config.toml
n_layer = 15
d_model = 160
n_head = 5
n_kv_head = 5
head_dim = 32
d_mlp = 448
vocab_size = 8192
activation = "swiglu"
norm = "layernorm"
norm_place = "pre"
norm_eps = 1e-05
positions = "rope"
rope_base = 10000.0
rope_fraction = 1.0
qk_norm = false
attn_scale = 0.177
bias = "qkv"
tie_embeddings = true
parallel_block = false
init = "orth"
init_std_qkv = 0.0359
init_std_o = 0.00656
init_std_up = 0.0359
init_std_down = 0.00392
optimizer = "adamw"
lr = 0.0017
lr_mult_qkv = 0.4
lr_mult_up = 1.04
beta1 = 0.9
beta2 = 0.95
lr_head = 0.00689
grad_clip = 0.5
warmup_steps = 569
schedule = "wsd"
decay_fraction = 1.0
decay_shape = "linear"
final_lr_fraction = 0.02
batch_tokens = 16384
seq_len = 512
doc_mask = true
train_tokens = 152000000
steps = 9278
dataset = "wikipedia_en"
Each number is 50 + 12 x the weight over its row's rms, rounded and kept within 0 to 99. Layers, rows and columns count from 0. The size before them is the row's rms in percent of the matrix's.

# up: layer 10 MLP up, 448x160, rms 0.0758, rows 29-83, columns 40-79
# down: layer 10 MLP down (transposed), 448x160, rms 0.0699, rows 29-82, columns 40-79
# gate: layer 10 MLP gate, 448x160, rms 0.0802, rows 30-83, columns 40-79
up29 106:41 37 40 52 38 67 63 72 34 46 56 55 68 59 36 44 44 63 62 41 47 50 71 31 40 45 36 38 36 65 49 45 64 64 56 40 65 54 59 53
down29 105:42 37 45 60 48 74 29 63 59 39 47 58 61 28 61 42 52 65 62 65 36 43 60 40 72 53 47 60 43 75 55 48 49 60 49 65 40 47 67 43
gate30 104:32 69 67 47 57 59 45 54 54 53 50 54 46 23 35 33 66 52 32 48 37 49 52 65 56 69 50 52 25 58 32 60 30 33 63 46 38 44 27 34
up30 107:47 52 64 69 45 25 51 43 32 48 40 30 38 54 61 51 38 48 56 66 58 60 61 29 61 43 32 56 65 65 57 69 53 41 44 35 41 53 73 46
down30 104:37 73 63 34 59 56 72 48 60 52 47 32 44 43 56 48 46 29 43 53 55 54 53 78 35 55 43 44 59 36 34 56 34 56 46 62 51 58 55 56
gate31 099:66 32 61 46 70 40 59 64 36 66 47 60 48 31 38 28 54 45 60 50 37 49 67 36 40 65 42 46 43 64 49 34 58 26 49 50 60 39 39 52
up31 097:31 63 63 37 67 53 53 58 59 19 44 44 68 38 65 52 52 64 44 29 50 59 68 57 67 43 62 45 49 62 64 50 45 64 57 66 76 58 34 51
down31 097:44 43 23 33 47 31 40 81 36 29 37 58 46 56 45 60 63 63 30 43 64 64 36 41 60 49 44 53 50 47 56 41 48 27 64 44 49 47 44 55
gate32 097:52 57 39 57 30 25 41 60 41 45 45 47 59 51 38 41 59 48 43 49 61 58 78 31 42 50 52 44 53 70 44 61 52 56 43 53 60 47 61 47
up32 097:38 40 50 55 51 57 65 57 36 50 33 54 69 58 66 25 46 66 54 35 52 57 39 56 43 39 62 50 57 39 42 31 59 29 43 48 49 82 35 65
down32 100:34 63 35 44 42 46 52 47 49 53 52 59 56 59 49 57 53 52 39 47 39 54 63 48 79 63 44 37 60 31 50 59 52 36 30 45 65 58 46 57
gate33 105:30 75 42 44 66 63 43 53 53 36 51 41 71 20 34 45 64 44 30 48 30 61 52 68 60 69 22 84 45 65 56 53 67 59 48 57 47 45 45 48
up33 098:30 63 49 44 28 42 71 47 51 62 26 32 44 40 32 52 49 37 45 49 31 68 65 63 41 50 27 54 49 52 60 62 42 51 49 36 78 59 32 59
down33 098:57 74 53 34 45 49 44 63 52 44 37 44 41 70 57 57 58 53 36 46 36 71 64 63 26 63 44 67 40 44 42 54 41 47 71 66 55 48 35 42
gate34 110:33 45 45 63 33 58 70 51 50 72 42 53 73 43 47 32 49 37 69 66 47 68 52 58 39 46 50 46 37 46 58 49 62 39 58 46 52 63 48 51
up34 111:71 49 57 29 41 57 60 52 56 53 35 55 48 67 37 26 52 73 50 59 46 58 25 40 47 39 42 42 45 50 63 64 36 51 46 31 50 57 54 49
down34 113:40 65 67 59 49 35 54 45 44 32 60 62 64 35 30 47 61 42 31 38 54 00 70 29 53 54 24 81 54 37 68 44 51 44 50 41 60 63 64 37
gate35 103:22 62 58 43 79 59 61 54 55 58 37 41 56 38 71 43 44 44 60 43 36 63 61 54 65 53 34 59 28 60 64 47 27 45 50 44 49 67 50 58
up35 103:52 49 42 55 40 51 60 71 44 39 44 44 46 52 29 44 52 58 46 42 53 47 26 51 49 46 51 30 63 45 46 67 37 29 75 59 51 41 46 67
down35 104:52 43 63 51 64 50 49 48 57 28 42 58 69 42 41 32 36 47 33 43 47 73 41 43 48 62 59 40 71 59 59 27 45 54 31 70 69 55 43 56
gate36 098:41 54 78 41 35 29 48 56 25 41 66 38 57 49 46 51 57 55 44 48 49 49 47 41 44 47 53 51 58 63 42 60 67 31 23 51 48 30 36 40
up36 093:33 54 55 49 79 45 50 64 47 55 55 44 45 72 55 39 42 16 62 41 61 48 55 48 46 42 65 54 57 56 39 64 37 59 33 65 39 82 42 54
down36 091:58 48 59 46 49 74 51 50 47 44 52 41 71 45 51 54 51 61 22 48 41 59 64 48 23 48 68 48 58 49 48 67 57 62 49 56 60 37 76 64
gate37 100:59 46 50 59 46 57 53 53 62 44 74 45 64 55 67 45 64 35 41 23 67 58 61 39 47 49 60 68 64 35 59 28 69 58 58 37 39 64 66 38
up37 101:69 39 52 56 45 68 55 81 50 47 43 54 48 54 35 62 56 72 59 51 47 52 53 44 46 53 62 79 34 64 54 60 37 38 31 58 77 53 45 51
down37 101:69 54 48 47 80 58 51 65 57 40 41 28 53 37 59 53 61 53 36 74 56 35 53 44 38 76 30 51 39 59 49 64 59 47 55 54 36 53 23 48
gate38 097:56 49 33 11 69 59 46 25 50 53 57 55 36 21 44 36 53 55 63 51 29 55 77 63 47 56 40 55 49 47 66 47 35 47 54 50 46 34 44 54
up38 102:43 47 62 51 40 73 56 58 57 53 50 38 42 63 50 47 37 29 65 63 57 60 25 29 34 61 55 48 39 49 36 52 40 60 57 55 33 39 67 31
down38 101:54 33 40 41 69 74 62 49 63 60 55 46 37 49 61 43 66 41 79 44 51 39 54 44 33 46 38 61 34 51 27 57 61 62 32 50 53 54 56 39
gate39 101:52 59 38 26 62 50 53 46 71 53 52 57 49 48 42 46 40 61 38 35 51 67 46 35 62 43 61 57 57 63 57 60 46 59 34 35 59 63 65 56
up39 099:29 61 62 70 56 43 39 25 55 65 54 47 60 26 33 74 34 44 51 48 59 55 47 26 58 54 63 60 45 54 55 46 33 59 54 57 50 59 38 55
down39 099:57 52 57 43 53 55 52 22 35 55 68 31 59 52 38 51 57 40 34 55 66 58 46 41 42 58 41 65 61 32 42 49 22 50 49 55 48 48 43 40
gate40 098:63 46 51 44 41 43 35 35 39 47 55 35 41 25 54 45 49 51 55 40 65 60 50 35 34 67 33 57 59 48 69 49 44 56 50 46 64 69 56 35
up40 099:54 31 81 59 50 50 48 23 23 68 50 56 47 59 52 62 42 46 51 46 36 47 52 48 62 53 25 22 71 46 66 57 37 50 58 53 44 38 52 31
down40 101:43 35 54 85 54 34 35 42 53 53 48 44 43 69 63 57 77 32 58 41 37 31 53 66 38 30 67 73 47 45 50 41 44 21 47 43 69 35 64 72
gate41 112:46 67 37 52 46 57 45 72 48 64 49 35 62 52 48 47 58 72 59 46 57 56 63 59 45 40 33 57 42 63 56 63 47 42 56 59 61 51 34 40
up41 111:67 52 58 21 56 48 52 55 52 40 61 50 46 42 79 48 52 45 52 40 41 53 70 52 54 66 51 42 55 48 52 51 72 43 32 64 34 58 37 58
down41 103:62 61 49 73 40 66 37 55 80 49 49 35 56 60 64 61 53 52 61 81 33 33 46 69 79 48 56 33 52 40 44 45 43 56 63 68 56 48 54 71
gate42 093:50 58 31 43 41 67 39 57 45 32 49 38 55 23 52 45 57 87 48 44 56 55 54 62 67 56 35 64 41 67 36 61 69 41 64 59 60 39 51 49
up42 093:51 77 46 61 52 50 53 49 45 48 31 54 44 54 50 83 38 53 47 50 46 59 66 57 55 34 52 41 57 38 61 53 41 52 57 78 29 38 35 46
down42 094:48 46 63 28 66 39 68 53 43 46 42 47 43 60 38 52 33 63 48 50 37 46 51 44 49 50 41 28 61 20 60 70 58 65 35 57 60 55 65 45
gate43 092:59 53 57 44 44 38 63 48 58 20 66 52 65 51 44 49 40 62 33 51 57 54 57 34 47 49 44 66 49 63 28 38 81 46 36 32 69 65 37 47
up43 092:59 61 47 39 37 55 45 54 29 40 54 50 42 74 43 64 43 47 68 63 62 56 62 38 54 33 52 53 46 56 55 63 64 60 36 55 41 53 35 45
down43 092:33 36 54 44 55 32 69 49 36 51 52 49 43 30 47 56 27 35 51 55 65 65 44 42 49 42 58 45 46 45 53 41 47 57 44 77 42 51 61 53
gate44 104:73 52 59 50 61 50 70 48 54 45 80 44 54 35 49 33 49 50 63 34 71 69 55 68 63 50 58 68 43 47 46 61 71 30 38 55 34 46 46 44
up44 110:55 27 66 62 47 35 62 67 52 39 57 48 60 42 74 65 61 57 48 49 35 42 58 21 49 52 53 39 41 44 58 47 56 50 44 58 33 44 57 62
down44 111:57 35 38 67 45 39 49 38 43 29 55 51 56 61 51 47 51 47 43 32 28 49 79 52 56 29 60 41 47 41 37 57 38 25 40 34 75 40 62 60
gate45 100:54 51 60 54 48 65 85 61 25 38 38 65 60 70 56 49 58 29 41 59 32 62 61 56 60 59 53 58 71 60 51 66 58 54 44 34 47 46 50 49
up45 105:46 51 48 50 50 56 53 50 48 59 42 46 53 38 61 51 64 44 89 60 59 47 48 47 39 50 41 62 68 39 40 23 46 59 71 68 41 61 40 40
down45 102:31 74 38 37 59 51 60 43 53 67 41 59 40 39 54 48 32 48 51 61 75 62 38 57 69 38 33 65 55 43 52 59 48 39 52 57 35 36 51 52
gate46 109:32 62 42 27 48 45 67 52 25 56 44 55 63 43 36 41 47 39 71 41 53 65 52 27 63 56 44 62 53 68 50 35 43 40 70 51 59 74 77 42
up46 102:46 57 50 64 46 41 52 43 32 39 50 54 48 58 64 49 38 65 31 42 64 42 62 57 55 47 46 51 37 46 46 44 72 63 64 47 38 56 42 61
down46 101:44 58 70 37 67 64 51 72 38 52 46 53 38 58 53 53 81 82 44 27 54 54 55 43 44 39 45 35 50 59 59 45 35 53 42 37 53 48 43 57
gate47 104:47 60 47 23 39 78 53 61 55 27 53 34 61 69 62 36 66 45 62 53 22 44 70 47 72 45 37 75 43 33 53 46 62 57 40 54 51 53 58 42
up47 097:70 40 48 43 52 17 60 44 48 31 51 60 47 62 44 59 47 58 27 55 46 59 47 44 39 49 53 62 73 63 56 59 66 44 69 29 36 39 32 64
down47 097:53 59 38 48 44 86 44 44 41 54 70 55 62 64 43 42 60 51 57 13 47 36 56 68 63 70 51 44 61 31 63 37 46 57 48 42 51 55 56 58
gate48 110:51 63 25 71 50 53 53 50 51 42 65 33 63 50 45 49 49 53 61 39 43 76 57 55 35 66 48 58 39 58 52 39 41 48 80 57 67 47 44 20
up48 111:53 44 52 54 52 56 57 40 64 58 76 31 53 58 48 61 35 75 48 55 50 47 33 40 45 57 49 67 37 47 38 43 57 55 50 57 63 63 61 37
down48 112:60 50 53 37 40 69 55 33 60 25 57 50 37 64 50 46 46 54 54 33 62 35 61 52 50 51 61 52 49 62 49 36 59 52 37 60 39 60 67 32
gate49 103:42 33 39 41 29 41 66 62 55 28 51 60 55 50 47 30 55 49 49 33 54 54 41 42 64 45 56 71 52 67 47 38 73 36 37 57 39 52 58 61
up49 093:36 28 51 54 29 41 41 44 43 43 44 66 55 33 47 54 59 43 44 48 48 58 39 63 37 42 55 49 30 42 64 49 61 46 36 51 39 39 68 54
down49 094:48 77 49 77 54 60 53 38 60 74 17 58 41 40 43 48 28 38 40 53 25 33 58 47 38 74 49 48 42 38 70 45 35 63 64 47 66 51 44 69
gate50 099:49 51 74 59 40 57 62 30 24 45 89 66 75 54 37 48 45 51 26 60 53 51 64 50 47 63 43 69 43 74 47 59 47 46 30 38 59 70 42 40
up50 102:67 27 38 59 34 61 82 48 34 60 47 48 63 25 47 52 37 34 36 55 52 62 34 30 56 57 45 51 49 54 65 64 49 49 55 70 58 63 39 45
down50 101:57 53 64 58 38 59 50 54 46 57 50 44 54 50 47 37 60 50 36 67 25 14 33 69 49 46 21 70 48 30 51 64 45 50 59 57 76 70 61 45
gate51 102:48 47 53 58 49 71 49 47 51 49 46 58 50 39 48 60 53 62 65 36 76 60 67 57 65 62 34 64 40 50 28 38 60 53 56 55 54 43 64 36
up51 105:48 34 39 44 39 64 73 60 61 30 54 56 45 71 40 38 38 56 42 41 73 44 60 43 50 65 52 55 75 52 40 69 74 57 40 29 40 45 71 32
down51 109:49 43 39 51 61 54 58 56 14 56 41 57 45 35 40 50 42 46 55 43 53 51 41 66 63 66 37 48 54 70 36 47 56 67 34 20 53 59 49 39
gate52 088:37 61 24 49 48 52 79 48 41 48 53 57 51 66 40 44 37 46 40 48 27 57 26 32 44 67 57 41 64 60 60 42 36 58 53 20 54 58 66 43
up52 093:40 51 45 54 64 81 24 76 41 49 53 57 54 43 35 74 57 61 62 51 64 50 45 60 52 50 44 39 38 47 53 33 75 54 34 13 48 44 72 59
down52 095:31 48 51 53 37 59 45 53 52 60 45 66 39 66 51 40 60 47 54 22 42 70 60 53 64 49 38 33 70 55 40 47 44 68 40 56 25 46 57 52
gate53 090:55 73 59 58 55 49 47 57 41 52 66 23 38 52 51 64 73 34 53 40 44 55 66 60 33 62 59 46 59 69 52 60 60 45 41 34 77 23 51 45
up53 096:64 46 33 62 33 48 58 74 53 46 54 45 48 51 42 57 30 50 59 49 30 49 50 43 47 53 60 48 56 59 66 62 49 70 48 46 55 48 33 60
down53 097:38 70 72 58 32 51 52 60 38 45 66 51 51 51 67 44 27 78 63 60 42 34 37 69 55 30 78 34 39 38 56 66 44 71 53 46 34 70 46 48
gate54 103:51 66 47 63 81 38 58 64 51 45 46 41 59 42 40 47 64 59 64 47 49 61 66 69 54 70 39 44 59 76 66 33 43 23 29 50 59 55 61 41
up54 100:41 74 29 57 38 34 27 34 37 66 79 49 79 36 47 57 46 50 60 55 62 31 57 40 43 59 54 54 58 55 48 44 64 48 61 57 46 50 59 44
down54 103:23 58 57 51 62 47 34 44 66 45 70 54 60 38 52 61 58 65 50 62 41 59 54 36 46 53 30 41 42 37 50 56 57 57 52 34 43 68 64 45
gate55 097:30 20 45 69 53 52 62 43 44 56 70 51 65 52 59 53 62 61 45 65 31 51 62 42 56 49 45 57 53 49 66 53 70 35 59 43 30 48 55 25
up55 100:25 36 50 49 35 50 43 51 50 56 50 57 44 59 43 41 40 67 30 62 34 58 47 57 55 44 44 61 29 61 33 55 53 49 47 62 87 54 46 60
down55 101:55 59 48 52 48 59 51 61 43 54 52 46 43 29 51 30 41 53 35 69 53 45 60 45 46 68 71 72 76 20 39 40 39 41 46 54 55 58 62 61
gate56 106:50 63 36 61 49 55 54 63 57 66 45 56 51 37 58 42 37 69 47 38 34 52 32 62 36 80 62 58 32 59 34 46 52 39 64 35 62 49 53 48
up56 105:53 48 26 50 84 43 60 44 52 60 32 52 62 49 45 52 42 75 43 51 29 65 52 53 68 38 63 37 38 46 37 36 56 66 45 65 50 68 38 51
down56 107:57 40 57 62 54 66 55 15 24 42 50 35 56 66 67 52 66 57 60 66 44 56 60 62 61 36 52 47 62 42 48 48 47 47 42 54 51 21 52 61
gate57 097:43 61 50 26 54 32 76 56 53 41 47 72 57 39 61 56 44 42 68 57 35 54 48 55 34 76 38 50 40 55 49 49 45 41 47 65 51 49 62 35
up57 092:62 45 51 27 55 27 31 79 49 55 47 63 47 60 49 64 31 32 60 35 34 48 27 43 29 49 46 33 56 38 38 29 58 61 57 52 27 60 59 44
down57 090:57 66 46 60 48 74 34 42 33 66 32 41 59 31 40 26 55 57 53 60 68 36 52 23 53 68 47 61 36 41 50 52 55 59 55 46 72 57 44 60
gate58 099:56 65 47 46 51 42 49 64 44 27 53 51 61 45 53 45 64 50 45 49 61 64 49 57 67 45 45 61 41 55 61 63 36 67 27 47 51 63 50 36
up58 099:61 25 47 55 50 58 46 37 43 62 36 67 58 61 38 42 58 33 44 52 60 31 44 53 51 64 47 43 40 44 67 50 53 49 45 47 51 59 41 48
down58 099:38 69 40 36 57 56 41 29 54 32 42 52 35 68 34 56 41 48 65 59 34 35 38 63 41 48 80 54 61 44 43 51 52 54 44 55 35 66 57 51
gate59 090:52 43 37 39 45 49 41 44 56 51 34 42 58 44 52 38 66 44 52 40 57 61 35 55 40 44 37 47 82 39 50 56 51 38 80 38 42 40 37 41
up59 093:75 46 42 45 56 39 42 59 50 36 81 48 45 41 56 59 61 47 43 58 55 49 52 48 62 28 50 47 38 43 43 56 36 47 75 30 30 47 53 57
down59 093:40 35 49 51 46 61 78 55 73 36 28 51 55 44 48 48 48 37 48 77 62 16 41 63 53 44 37 59 39 52 61 24 56 50 37 39 60 49 53 50
gate60 088:39 50 46 47 77 42 59 60 71 63 69 42 28 61 54 42 34 31 49 65 27 43 72 65 21 34 47 56 38 69 52 43 49 57 55 61 71 40 37 69
up60 091:57 90 38 48 49 58 37 46 56 43 62 41 39 59 42 41 51 54 37 64 46 41 58 41 41 64 53 43 39 43 58 39 56 76 39 50 50 64 39 67
down60 094:62 34 40 60 55 62 39 47 43 65 52 47 84 50 67 43 62 43 54 85 58 61 49 54 48 61 45 47 50 43 40 39 62 32 48 35 56 52 37 53
gate61 095:58 49 55 57 62 29 45 61 58 58 80 42 46 58 42 50 60 52 47 56 56 47 44 41 37 41 53 27 47 51 55 37 85 23 42 40 68 45 66 48
up61 093:43 43 50 49 36 56 68 60 40 42 58 60 68 47 62 39 42 40 62 57 42 48 58 32 38 36 52 57 67 41 44 68 61 38 46 65 58 53 58 53
down61 093:63 35 57 48 51 62 47 56 52 52 53 29 27 82 61 54 41 58 42 38 58 04 51 55 55 45 40 49 65 46 43 40 64 53 36 64 55 71 55 45
gate62 100:50 54 39 38 54 40 39 35 65 45 56 45 38 40 52 50 49 42 68 48 60 68 41 49 61 45 40 55 65 66 57 29 71 50 39 47 64 34 41 43
up62 095:34 58 45 56 53 48 84 47 56 70 43 59 48 61 70 45 57 63 54 46 50 43 33 44 46 37 59 40 57 66 44 78 25 37 68 52 64 47 50 63
down62 096:61 52 54 74 47 56 47 68 55 55 37 58 64 52 51 55 48 36 15 51 46 56 69 53 33 52 50 51 43 41 51 57 42 29 36 38 58 27 62 65
gate63 098:54 48 57 57 41 43 32 44 64 63 55 34 52 67 38 22 70 59 46 61 70 53 76 48 70 35 35 47 41 52 47 42 50 48 55 44 77 56 37 51
up63 098:68 50 56 43 48 46 52 48 41 30 61 60 38 42 40 54 79 65 39 36 68 42 49 55 27 56 38 51 51 49 38 81 65 57 38 46 42 52 75 45
down63 095:37 45 62 49 54 58 49 64 63 59 42 41 57 46 66 68 27 67 45 47 16 53 46 40 63 58 72 62 36 58 60 52 62 52 52 33 61 66 40 44
gate64 110:45 51 25 41 43 40 51 65 41 41 77 42 54 46 53 38 59 47 41 38 49 97 51 33 46 52 33 57 61 59 55 44 47 50 48 45 51 75 70 34
up64 114:58 51 42 43 31 34 49 58 59 55 84 59 48 59 41 44 67 49 20 50 72 75 55 42 38 52 41 82 55 60 43 53 40 53 45 37 59 55 48 39
down64 108:48 50 67 58 40 64 54 43 62 69 23 65 48 48 29 58 51 45 60 58 59 24 35 61 52 52 70 34 52 66 49 57 44 53 53 60 50 37 48 74
gate65 100:29 46 58 49 70 67 63 51 43 72 33 34 59 48 59 45 45 48 44 41 71 63 55 58 57 64 65 60 43 43 78 43 25 53 38 83 58 58 45 33
up65 104:60 45 51 38 43 58 48 83 38 62 54 65 52 57 53 45 41 47 38 46 33 51 47 47 50 45 54 38 40 59 51 47 62 54 44 44 45 61 66 73
down65 104:52 48 40 71 61 37 44 59 59 62 46 42 39 65 32 38 39 34 50 36 57 43 67 45 19 59 51 62 46 59 38 43 55 53 45 50 41 47 41 53
gate66 108:41 28 48 37 53 76 35 50 52 49 88 26 63 56 52 46 56 41 50 42 44 48 51 48 36 61 45 32 55 59 80 33 44 40 55 46 67 49 59 50
up66 098:39 52 47 51 44 55 46 32 49 57 57 26 72 59 51 42 62 62 63 55 44 48 57 59 49 57 53 63 63 48 34 50 65 42 49 47 61 49 33 72
down66 091:50 63 62 52 54 37 50 42 58 52 47 65 41 29 46 54 50 47 47 39 50 66 49 28 51 51 38 68 49 45 37 46 47 62 58 68 52 38 61 30
gate67 100:44 67 54 42 60 79 35 56 63 35 45 45 59 55 59 34 59 51 53 29 50 79 56 35 85 71 54 67 47 54 73 51 29 46 71 64 62 72 55 33
up67 101:56 50 61 45 44 24 45 33 46 54 56 43 58 50 55 51 71 60 46 58 69 62 46 50 44 25 50 76 64 40 63 52 32 53 85 41 41 54 35 43
down67 102:50 75 43 47 47 55 51 60 83 60 62 50 48 43 53 35 40 61 47 41 49 45 41 52 41 46 52 71 60 68 70 43 37 59 65 56 44 46 38 66
gate68 107:46 51 36 49 44 56 44 87 38 40 42 63 46 40 70 40 56 32 32 50 57 65 54 31 51 57 35 56 63 73 61 55 44 27 57 41 57 48 44 46
up68 109:33 55 60 53 59 50 55 74 41 44 50 69 53 47 63 40 88 41 52 38 42 55 43 44 58 62 40 55 83 39 44 57 66 44 35 51 58 52 82 44
down68 112:43 53 39 40 53 58 48 51 41 41 34 43 40 57 69 66 37 51 54 19 37 85 63 71 45 39 55 51 49 58 43 54 51 21 63 20 62 46 59 38
gate69 118:40 78 53 41 60 50 34 45 56 31 52 42 67 33 31 49 63 48 60 49 42 67 72 30 43 48 33 79 45 83 59 45 47 49 56 58 43 45 50 56
up69 116:43 44 70 49 47 66 38 35 36 59 47 30 72 47 19 37 45 62 41 65 40 56 68 40 55 51 23 59 42 52 55 54 58 82 31 21 60 60 52 41
down69 116:41 58 51 33 54 37 43 51 17 37 56 61 74 48 35 48 48 38 43 31 70 66 58 46 41 52 38 71 52 59 84 49 58 68 46 41 45 37 59 48
gate70 102:48 34 35 41 66 62 44 52 49 54 60 61 50 65 43 58 81 53 54 36 62 57 81 56 67 26 53 50 58 66 55 29 58 49 51 64 53 61 39 40
up70 105:50 35 41 56 39 27 41 35 35 55 62 59 33 52 55 60 50 28 40 53 58 54 58 52 31 57 73 58 53 55 31 47 59 49 55 21 57 29 34 43
down70 103:59 69 52 59 53 66 41 55 67 47 43 45 40 60 70 48 54 33 44 58 38 93 33 54 39 51 49 28 56 60 43 47 36 65 39 61 58 33 63 51
gate71 089:33 59 46 53 32 34 58 54 45 42 55 46 37 50 56 62 46 44 57 43 36 61 39 42 49 41 63 40 56 62 37 31 39 35 48 45 47 77 59 41
up71 096:67 58 53 39 29 37 50 60 37 15 62 14 53 53 68 82 57 62 37 67 54 50 44 33 53 49 44 50 62 62 27 44 33 58 73 45 50 59 52 54
down71 092:65 51 48 40 68 72 19 44 39 57 30 59 36 60 43 65 65 41 50 55 34 35 61 70 62 49 53 52 52 56 63 54 69 55 39 44 42 51 32 54
gate72 095:54 58 52 29 61 65 40 53 41 41 51 38 64 36 45 62 37 61 61 42 48 63 53 29 74 61 65 55 58 55 63 54 63 41 56 48 62 35 40 39
up72 097:60 39 58 78 40 43 53 46 56 68 59 77 54 56 30 51 40 44 36 50 54 42 54 49 45 59 62 21 56 46 41 57 59 61 50 73 47 55 49 37
down72 097:56 33 57 78 53 74 55 66 54 37 37 59 42 53 52 39 29 49 55 61 55 44 39 68 38 45 77 53 61 63 49 40 59 33 48 34 56 27 42 51
gate73 096:60 28 49 40 66 29 68 80 40 62 39 40 59 48 49 65 51 47 55 54 29 75 52 64 44 52 36 43 48 45 46 28 47 57 35 25 43 38 38 34
up73 094:55 60 42 57 37 65 35 34 71 36 52 38 46 40 63 47 69 76 43 54 79 48 38 37 50 57 53 49 56 35 47 49 78 72 39 51 44 40 56 39
down73 095:46 67 50 72 61 42 58 60 53 45 53 80 64 42 42 66 47 42 77 40 60 88 41 56 33 63 53 20 52 46 45 33 41 60 53 54 49 55 28 48
gate74 093:44 51 53 26 36 54 47 33 17 71 34 53 54 42 38 44 75 36 65 36 31 45 46 41 51 42 56 48 56 61 74 50 47 49 71 53 68 50 46 53
up74 092:59 40 45 74 36 36 66 52 60 56 50 55 47 34 48 34 40 60 50 37 59 61 50 52 37 31 52 38 62 59 47 29 35 44 66 36 43 70 29 44
down74 092:62 38 63 49 43 37 45 43 37 64 72 57 41 57 37 72 62 28 56 26 62 44 63 61 45 63 28 45 68 19 60 55 47 53 43 80 45 70 47 56
gate75 100:54 56 58 56 76 72 70 61 61 63 44 44 44 70 62 52 55 32 63 59 52 58 58 38 29 37 53 41 55 53 55 62 44 54 53 34 37 58 44 45
up75 096:66 41 48 55 41 42 56 52 54 61 52 57 48 72 67 42 49 54 38 45 59 47 36 66 62 67 63 45 43 44 31 44 45 55 29 49 42 41 83 66
down75 098:59 52 38 42 48 45 45 45 48 40 49 71 37 45 31 54 57 63 45 53 46 61 35 50 58 24 32 69 61 47 57 49 32 27 69 51 59 47 39 50
gate76 106:37 46 46 32 30 54 43 49 35 40 66 55 51 30 70 58 68 38 74 71 62 69 40 40 38 42 38 51 42 57 43 49 53 43 69 51 52 31 51 51
up76 101:58 49 41 45 46 48 54 50 45 38 54 31 50 51 49 29 36 82 65 35 58 35 70 29 68 65 51 39 41 59 31 43 51 34 62 52 44 53 74 50
down76 101:46 50 45 62 42 68 43 51 31 36 47 38 56 25 36 56 47 23 62 37 60 20 38 50 44 54 54 58 53 50 33 56 55 51 51 49 59 45 52 53
gate77 091:61 68 53 50 40 41 44 25 52 42 47 54 65 53 18 37 47 53 37 55 33 51 57 45 54 59 64 54 88 44 62 54 55 23 44 63 71 16 46 65
up77 094:44 49 57 48 42 64 59 49 47 42 67 71 48 52 61 57 31 48 41 47 35 48 55 45 44 43 63 42 51 51 23 57 21 23 72 50 53 47 45 72
down77 096:71 41 51 68 50 30 48 45 46 42 70 36 39 79 44 57 57 47 58 24 55 34 62 53 37 50 60 47 40 32 52 47 47 55 53 37 49 47 36 60
gate78 102:34 52 35 60 39 44 52 62 33 64 51 40 79 37 51 59 54 44 50 53 49 64 34 39 40 78 52 42 62 48 51 56 45 38 58 59 40 44 47 40
up78 101:49 42 56 57 61 57 67 73 53 48 39 28 36 38 82 31 51 46 63 56 54 50 41 58 40 69 54 52 67 62 41 32 62 51 47 50 54 28 38 59
down78 101:50 55 30 53 47 58 37 79 31 73 45 55 66 39 52 48 55 54 26 55 54 51 60 37 50 63 51 45 54 58 69 50 52 34 50 48 31 51 32 65
gate79 104:53 62 54 50 62 55 37 48 39 41 50 54 42 46 68 09 53 36 44 56 50 66 64 49 74 54 22 56 40 54 42 54 40 35 45 51 57 52 40 48
up79 101:65 50 48 44 41 31 50 49 51 46 51 64 31 48 50 33 51 40 52 71 45 38 80 63 67 61 26 49 61 41 54 58 52 55 45 36 30 67 27 35
down79 102:54 59 60 41 58 54 57 45 47 52 52 52 52 91 58 56 37 76 58 81 55 87 44 49 57 60 27 35 50 38 47 41 37 42 50 40 26 66 29 50
gate80 104:39 57 41 52 47 62 35 52 32 46 40 38 45 33 66 21 40 43 49 55 77 49 70 49 71 70 27 50 49 55 48 65 36 36 54 69 54 59 63 38
up80 109:38 61 42 55 57 45 64 50 51 48 70 60 73 46 53 54 36 61 79 45 34 55 38 33 40 50 55 43 46 45 50 46 35 43 60 30 44 54 58 47
down80 108:49 62 70 69 76 63 30 35 52 58 32 43 47 30 32 58 64 45 36 49 57 56 54 53 54 84 31 53 42 50 78 48 69 38 52 45 38 54 42 42
gate81 102:57 54 32 48 38 40 48 53 39 12 48 68 50 30 62 51 55 57 65 45 58 54 49 43 45 48 42 37 71 65 62 39 38 51 66 62 24 80 57 58
up81 098:67 52 47 41 51 55 49 47 51 48 58 61 46 64 52 54 72 47 40 39 57 33 63 60 50 48 46 63 74 53 66 61 32 46 67 57 36 27 48 33
down81 097:50 51 48 68 57 68 67 54 68 74 52 51 46 38 65 48 40 44 41 43 41 39 52 72 43 54 54 51 46 50 63 60 57 70 48 48 45 32 49 57
gate82 110:59 54 56 45 62 42 37 39 59 75 51 46 57 27 55 42 52 30 24 60 43 58 58 43 59 64 59 52 51 49 50 28 27 39 48 56 39 59 57 39
up82 102:48 61 53 55 47 36 51 49 37 52 27 42 57 41 41 41 50 66 44 42 34 58 50 56 65 55 31 36 57 52 63 37 51 23 49 52 25 51 49 56
down82 102:48 49 43 65 51 64 60 40 56 51 44 35 55 60 72 58 51 46 43 50 69 29 47 55 60 46 45 55 52 44 42 61 80 53 41 33 32 63 62 38
gate83 077:49 47 73 42 45 59 45 46 26 49 47 62 54 27 51 38 40 47 42 35 66 59 65 50 54 45 54 55 59 66 39 48 58 58 62 42 53 36 68 57
up83 089:57 52 30 59 52 76 40 67 33 32 48 42 48 34 42 50 51 42 52 47 49 38 58 47 49 69 40 38 34 44 49 53 32 59 55 51 34 72 67 47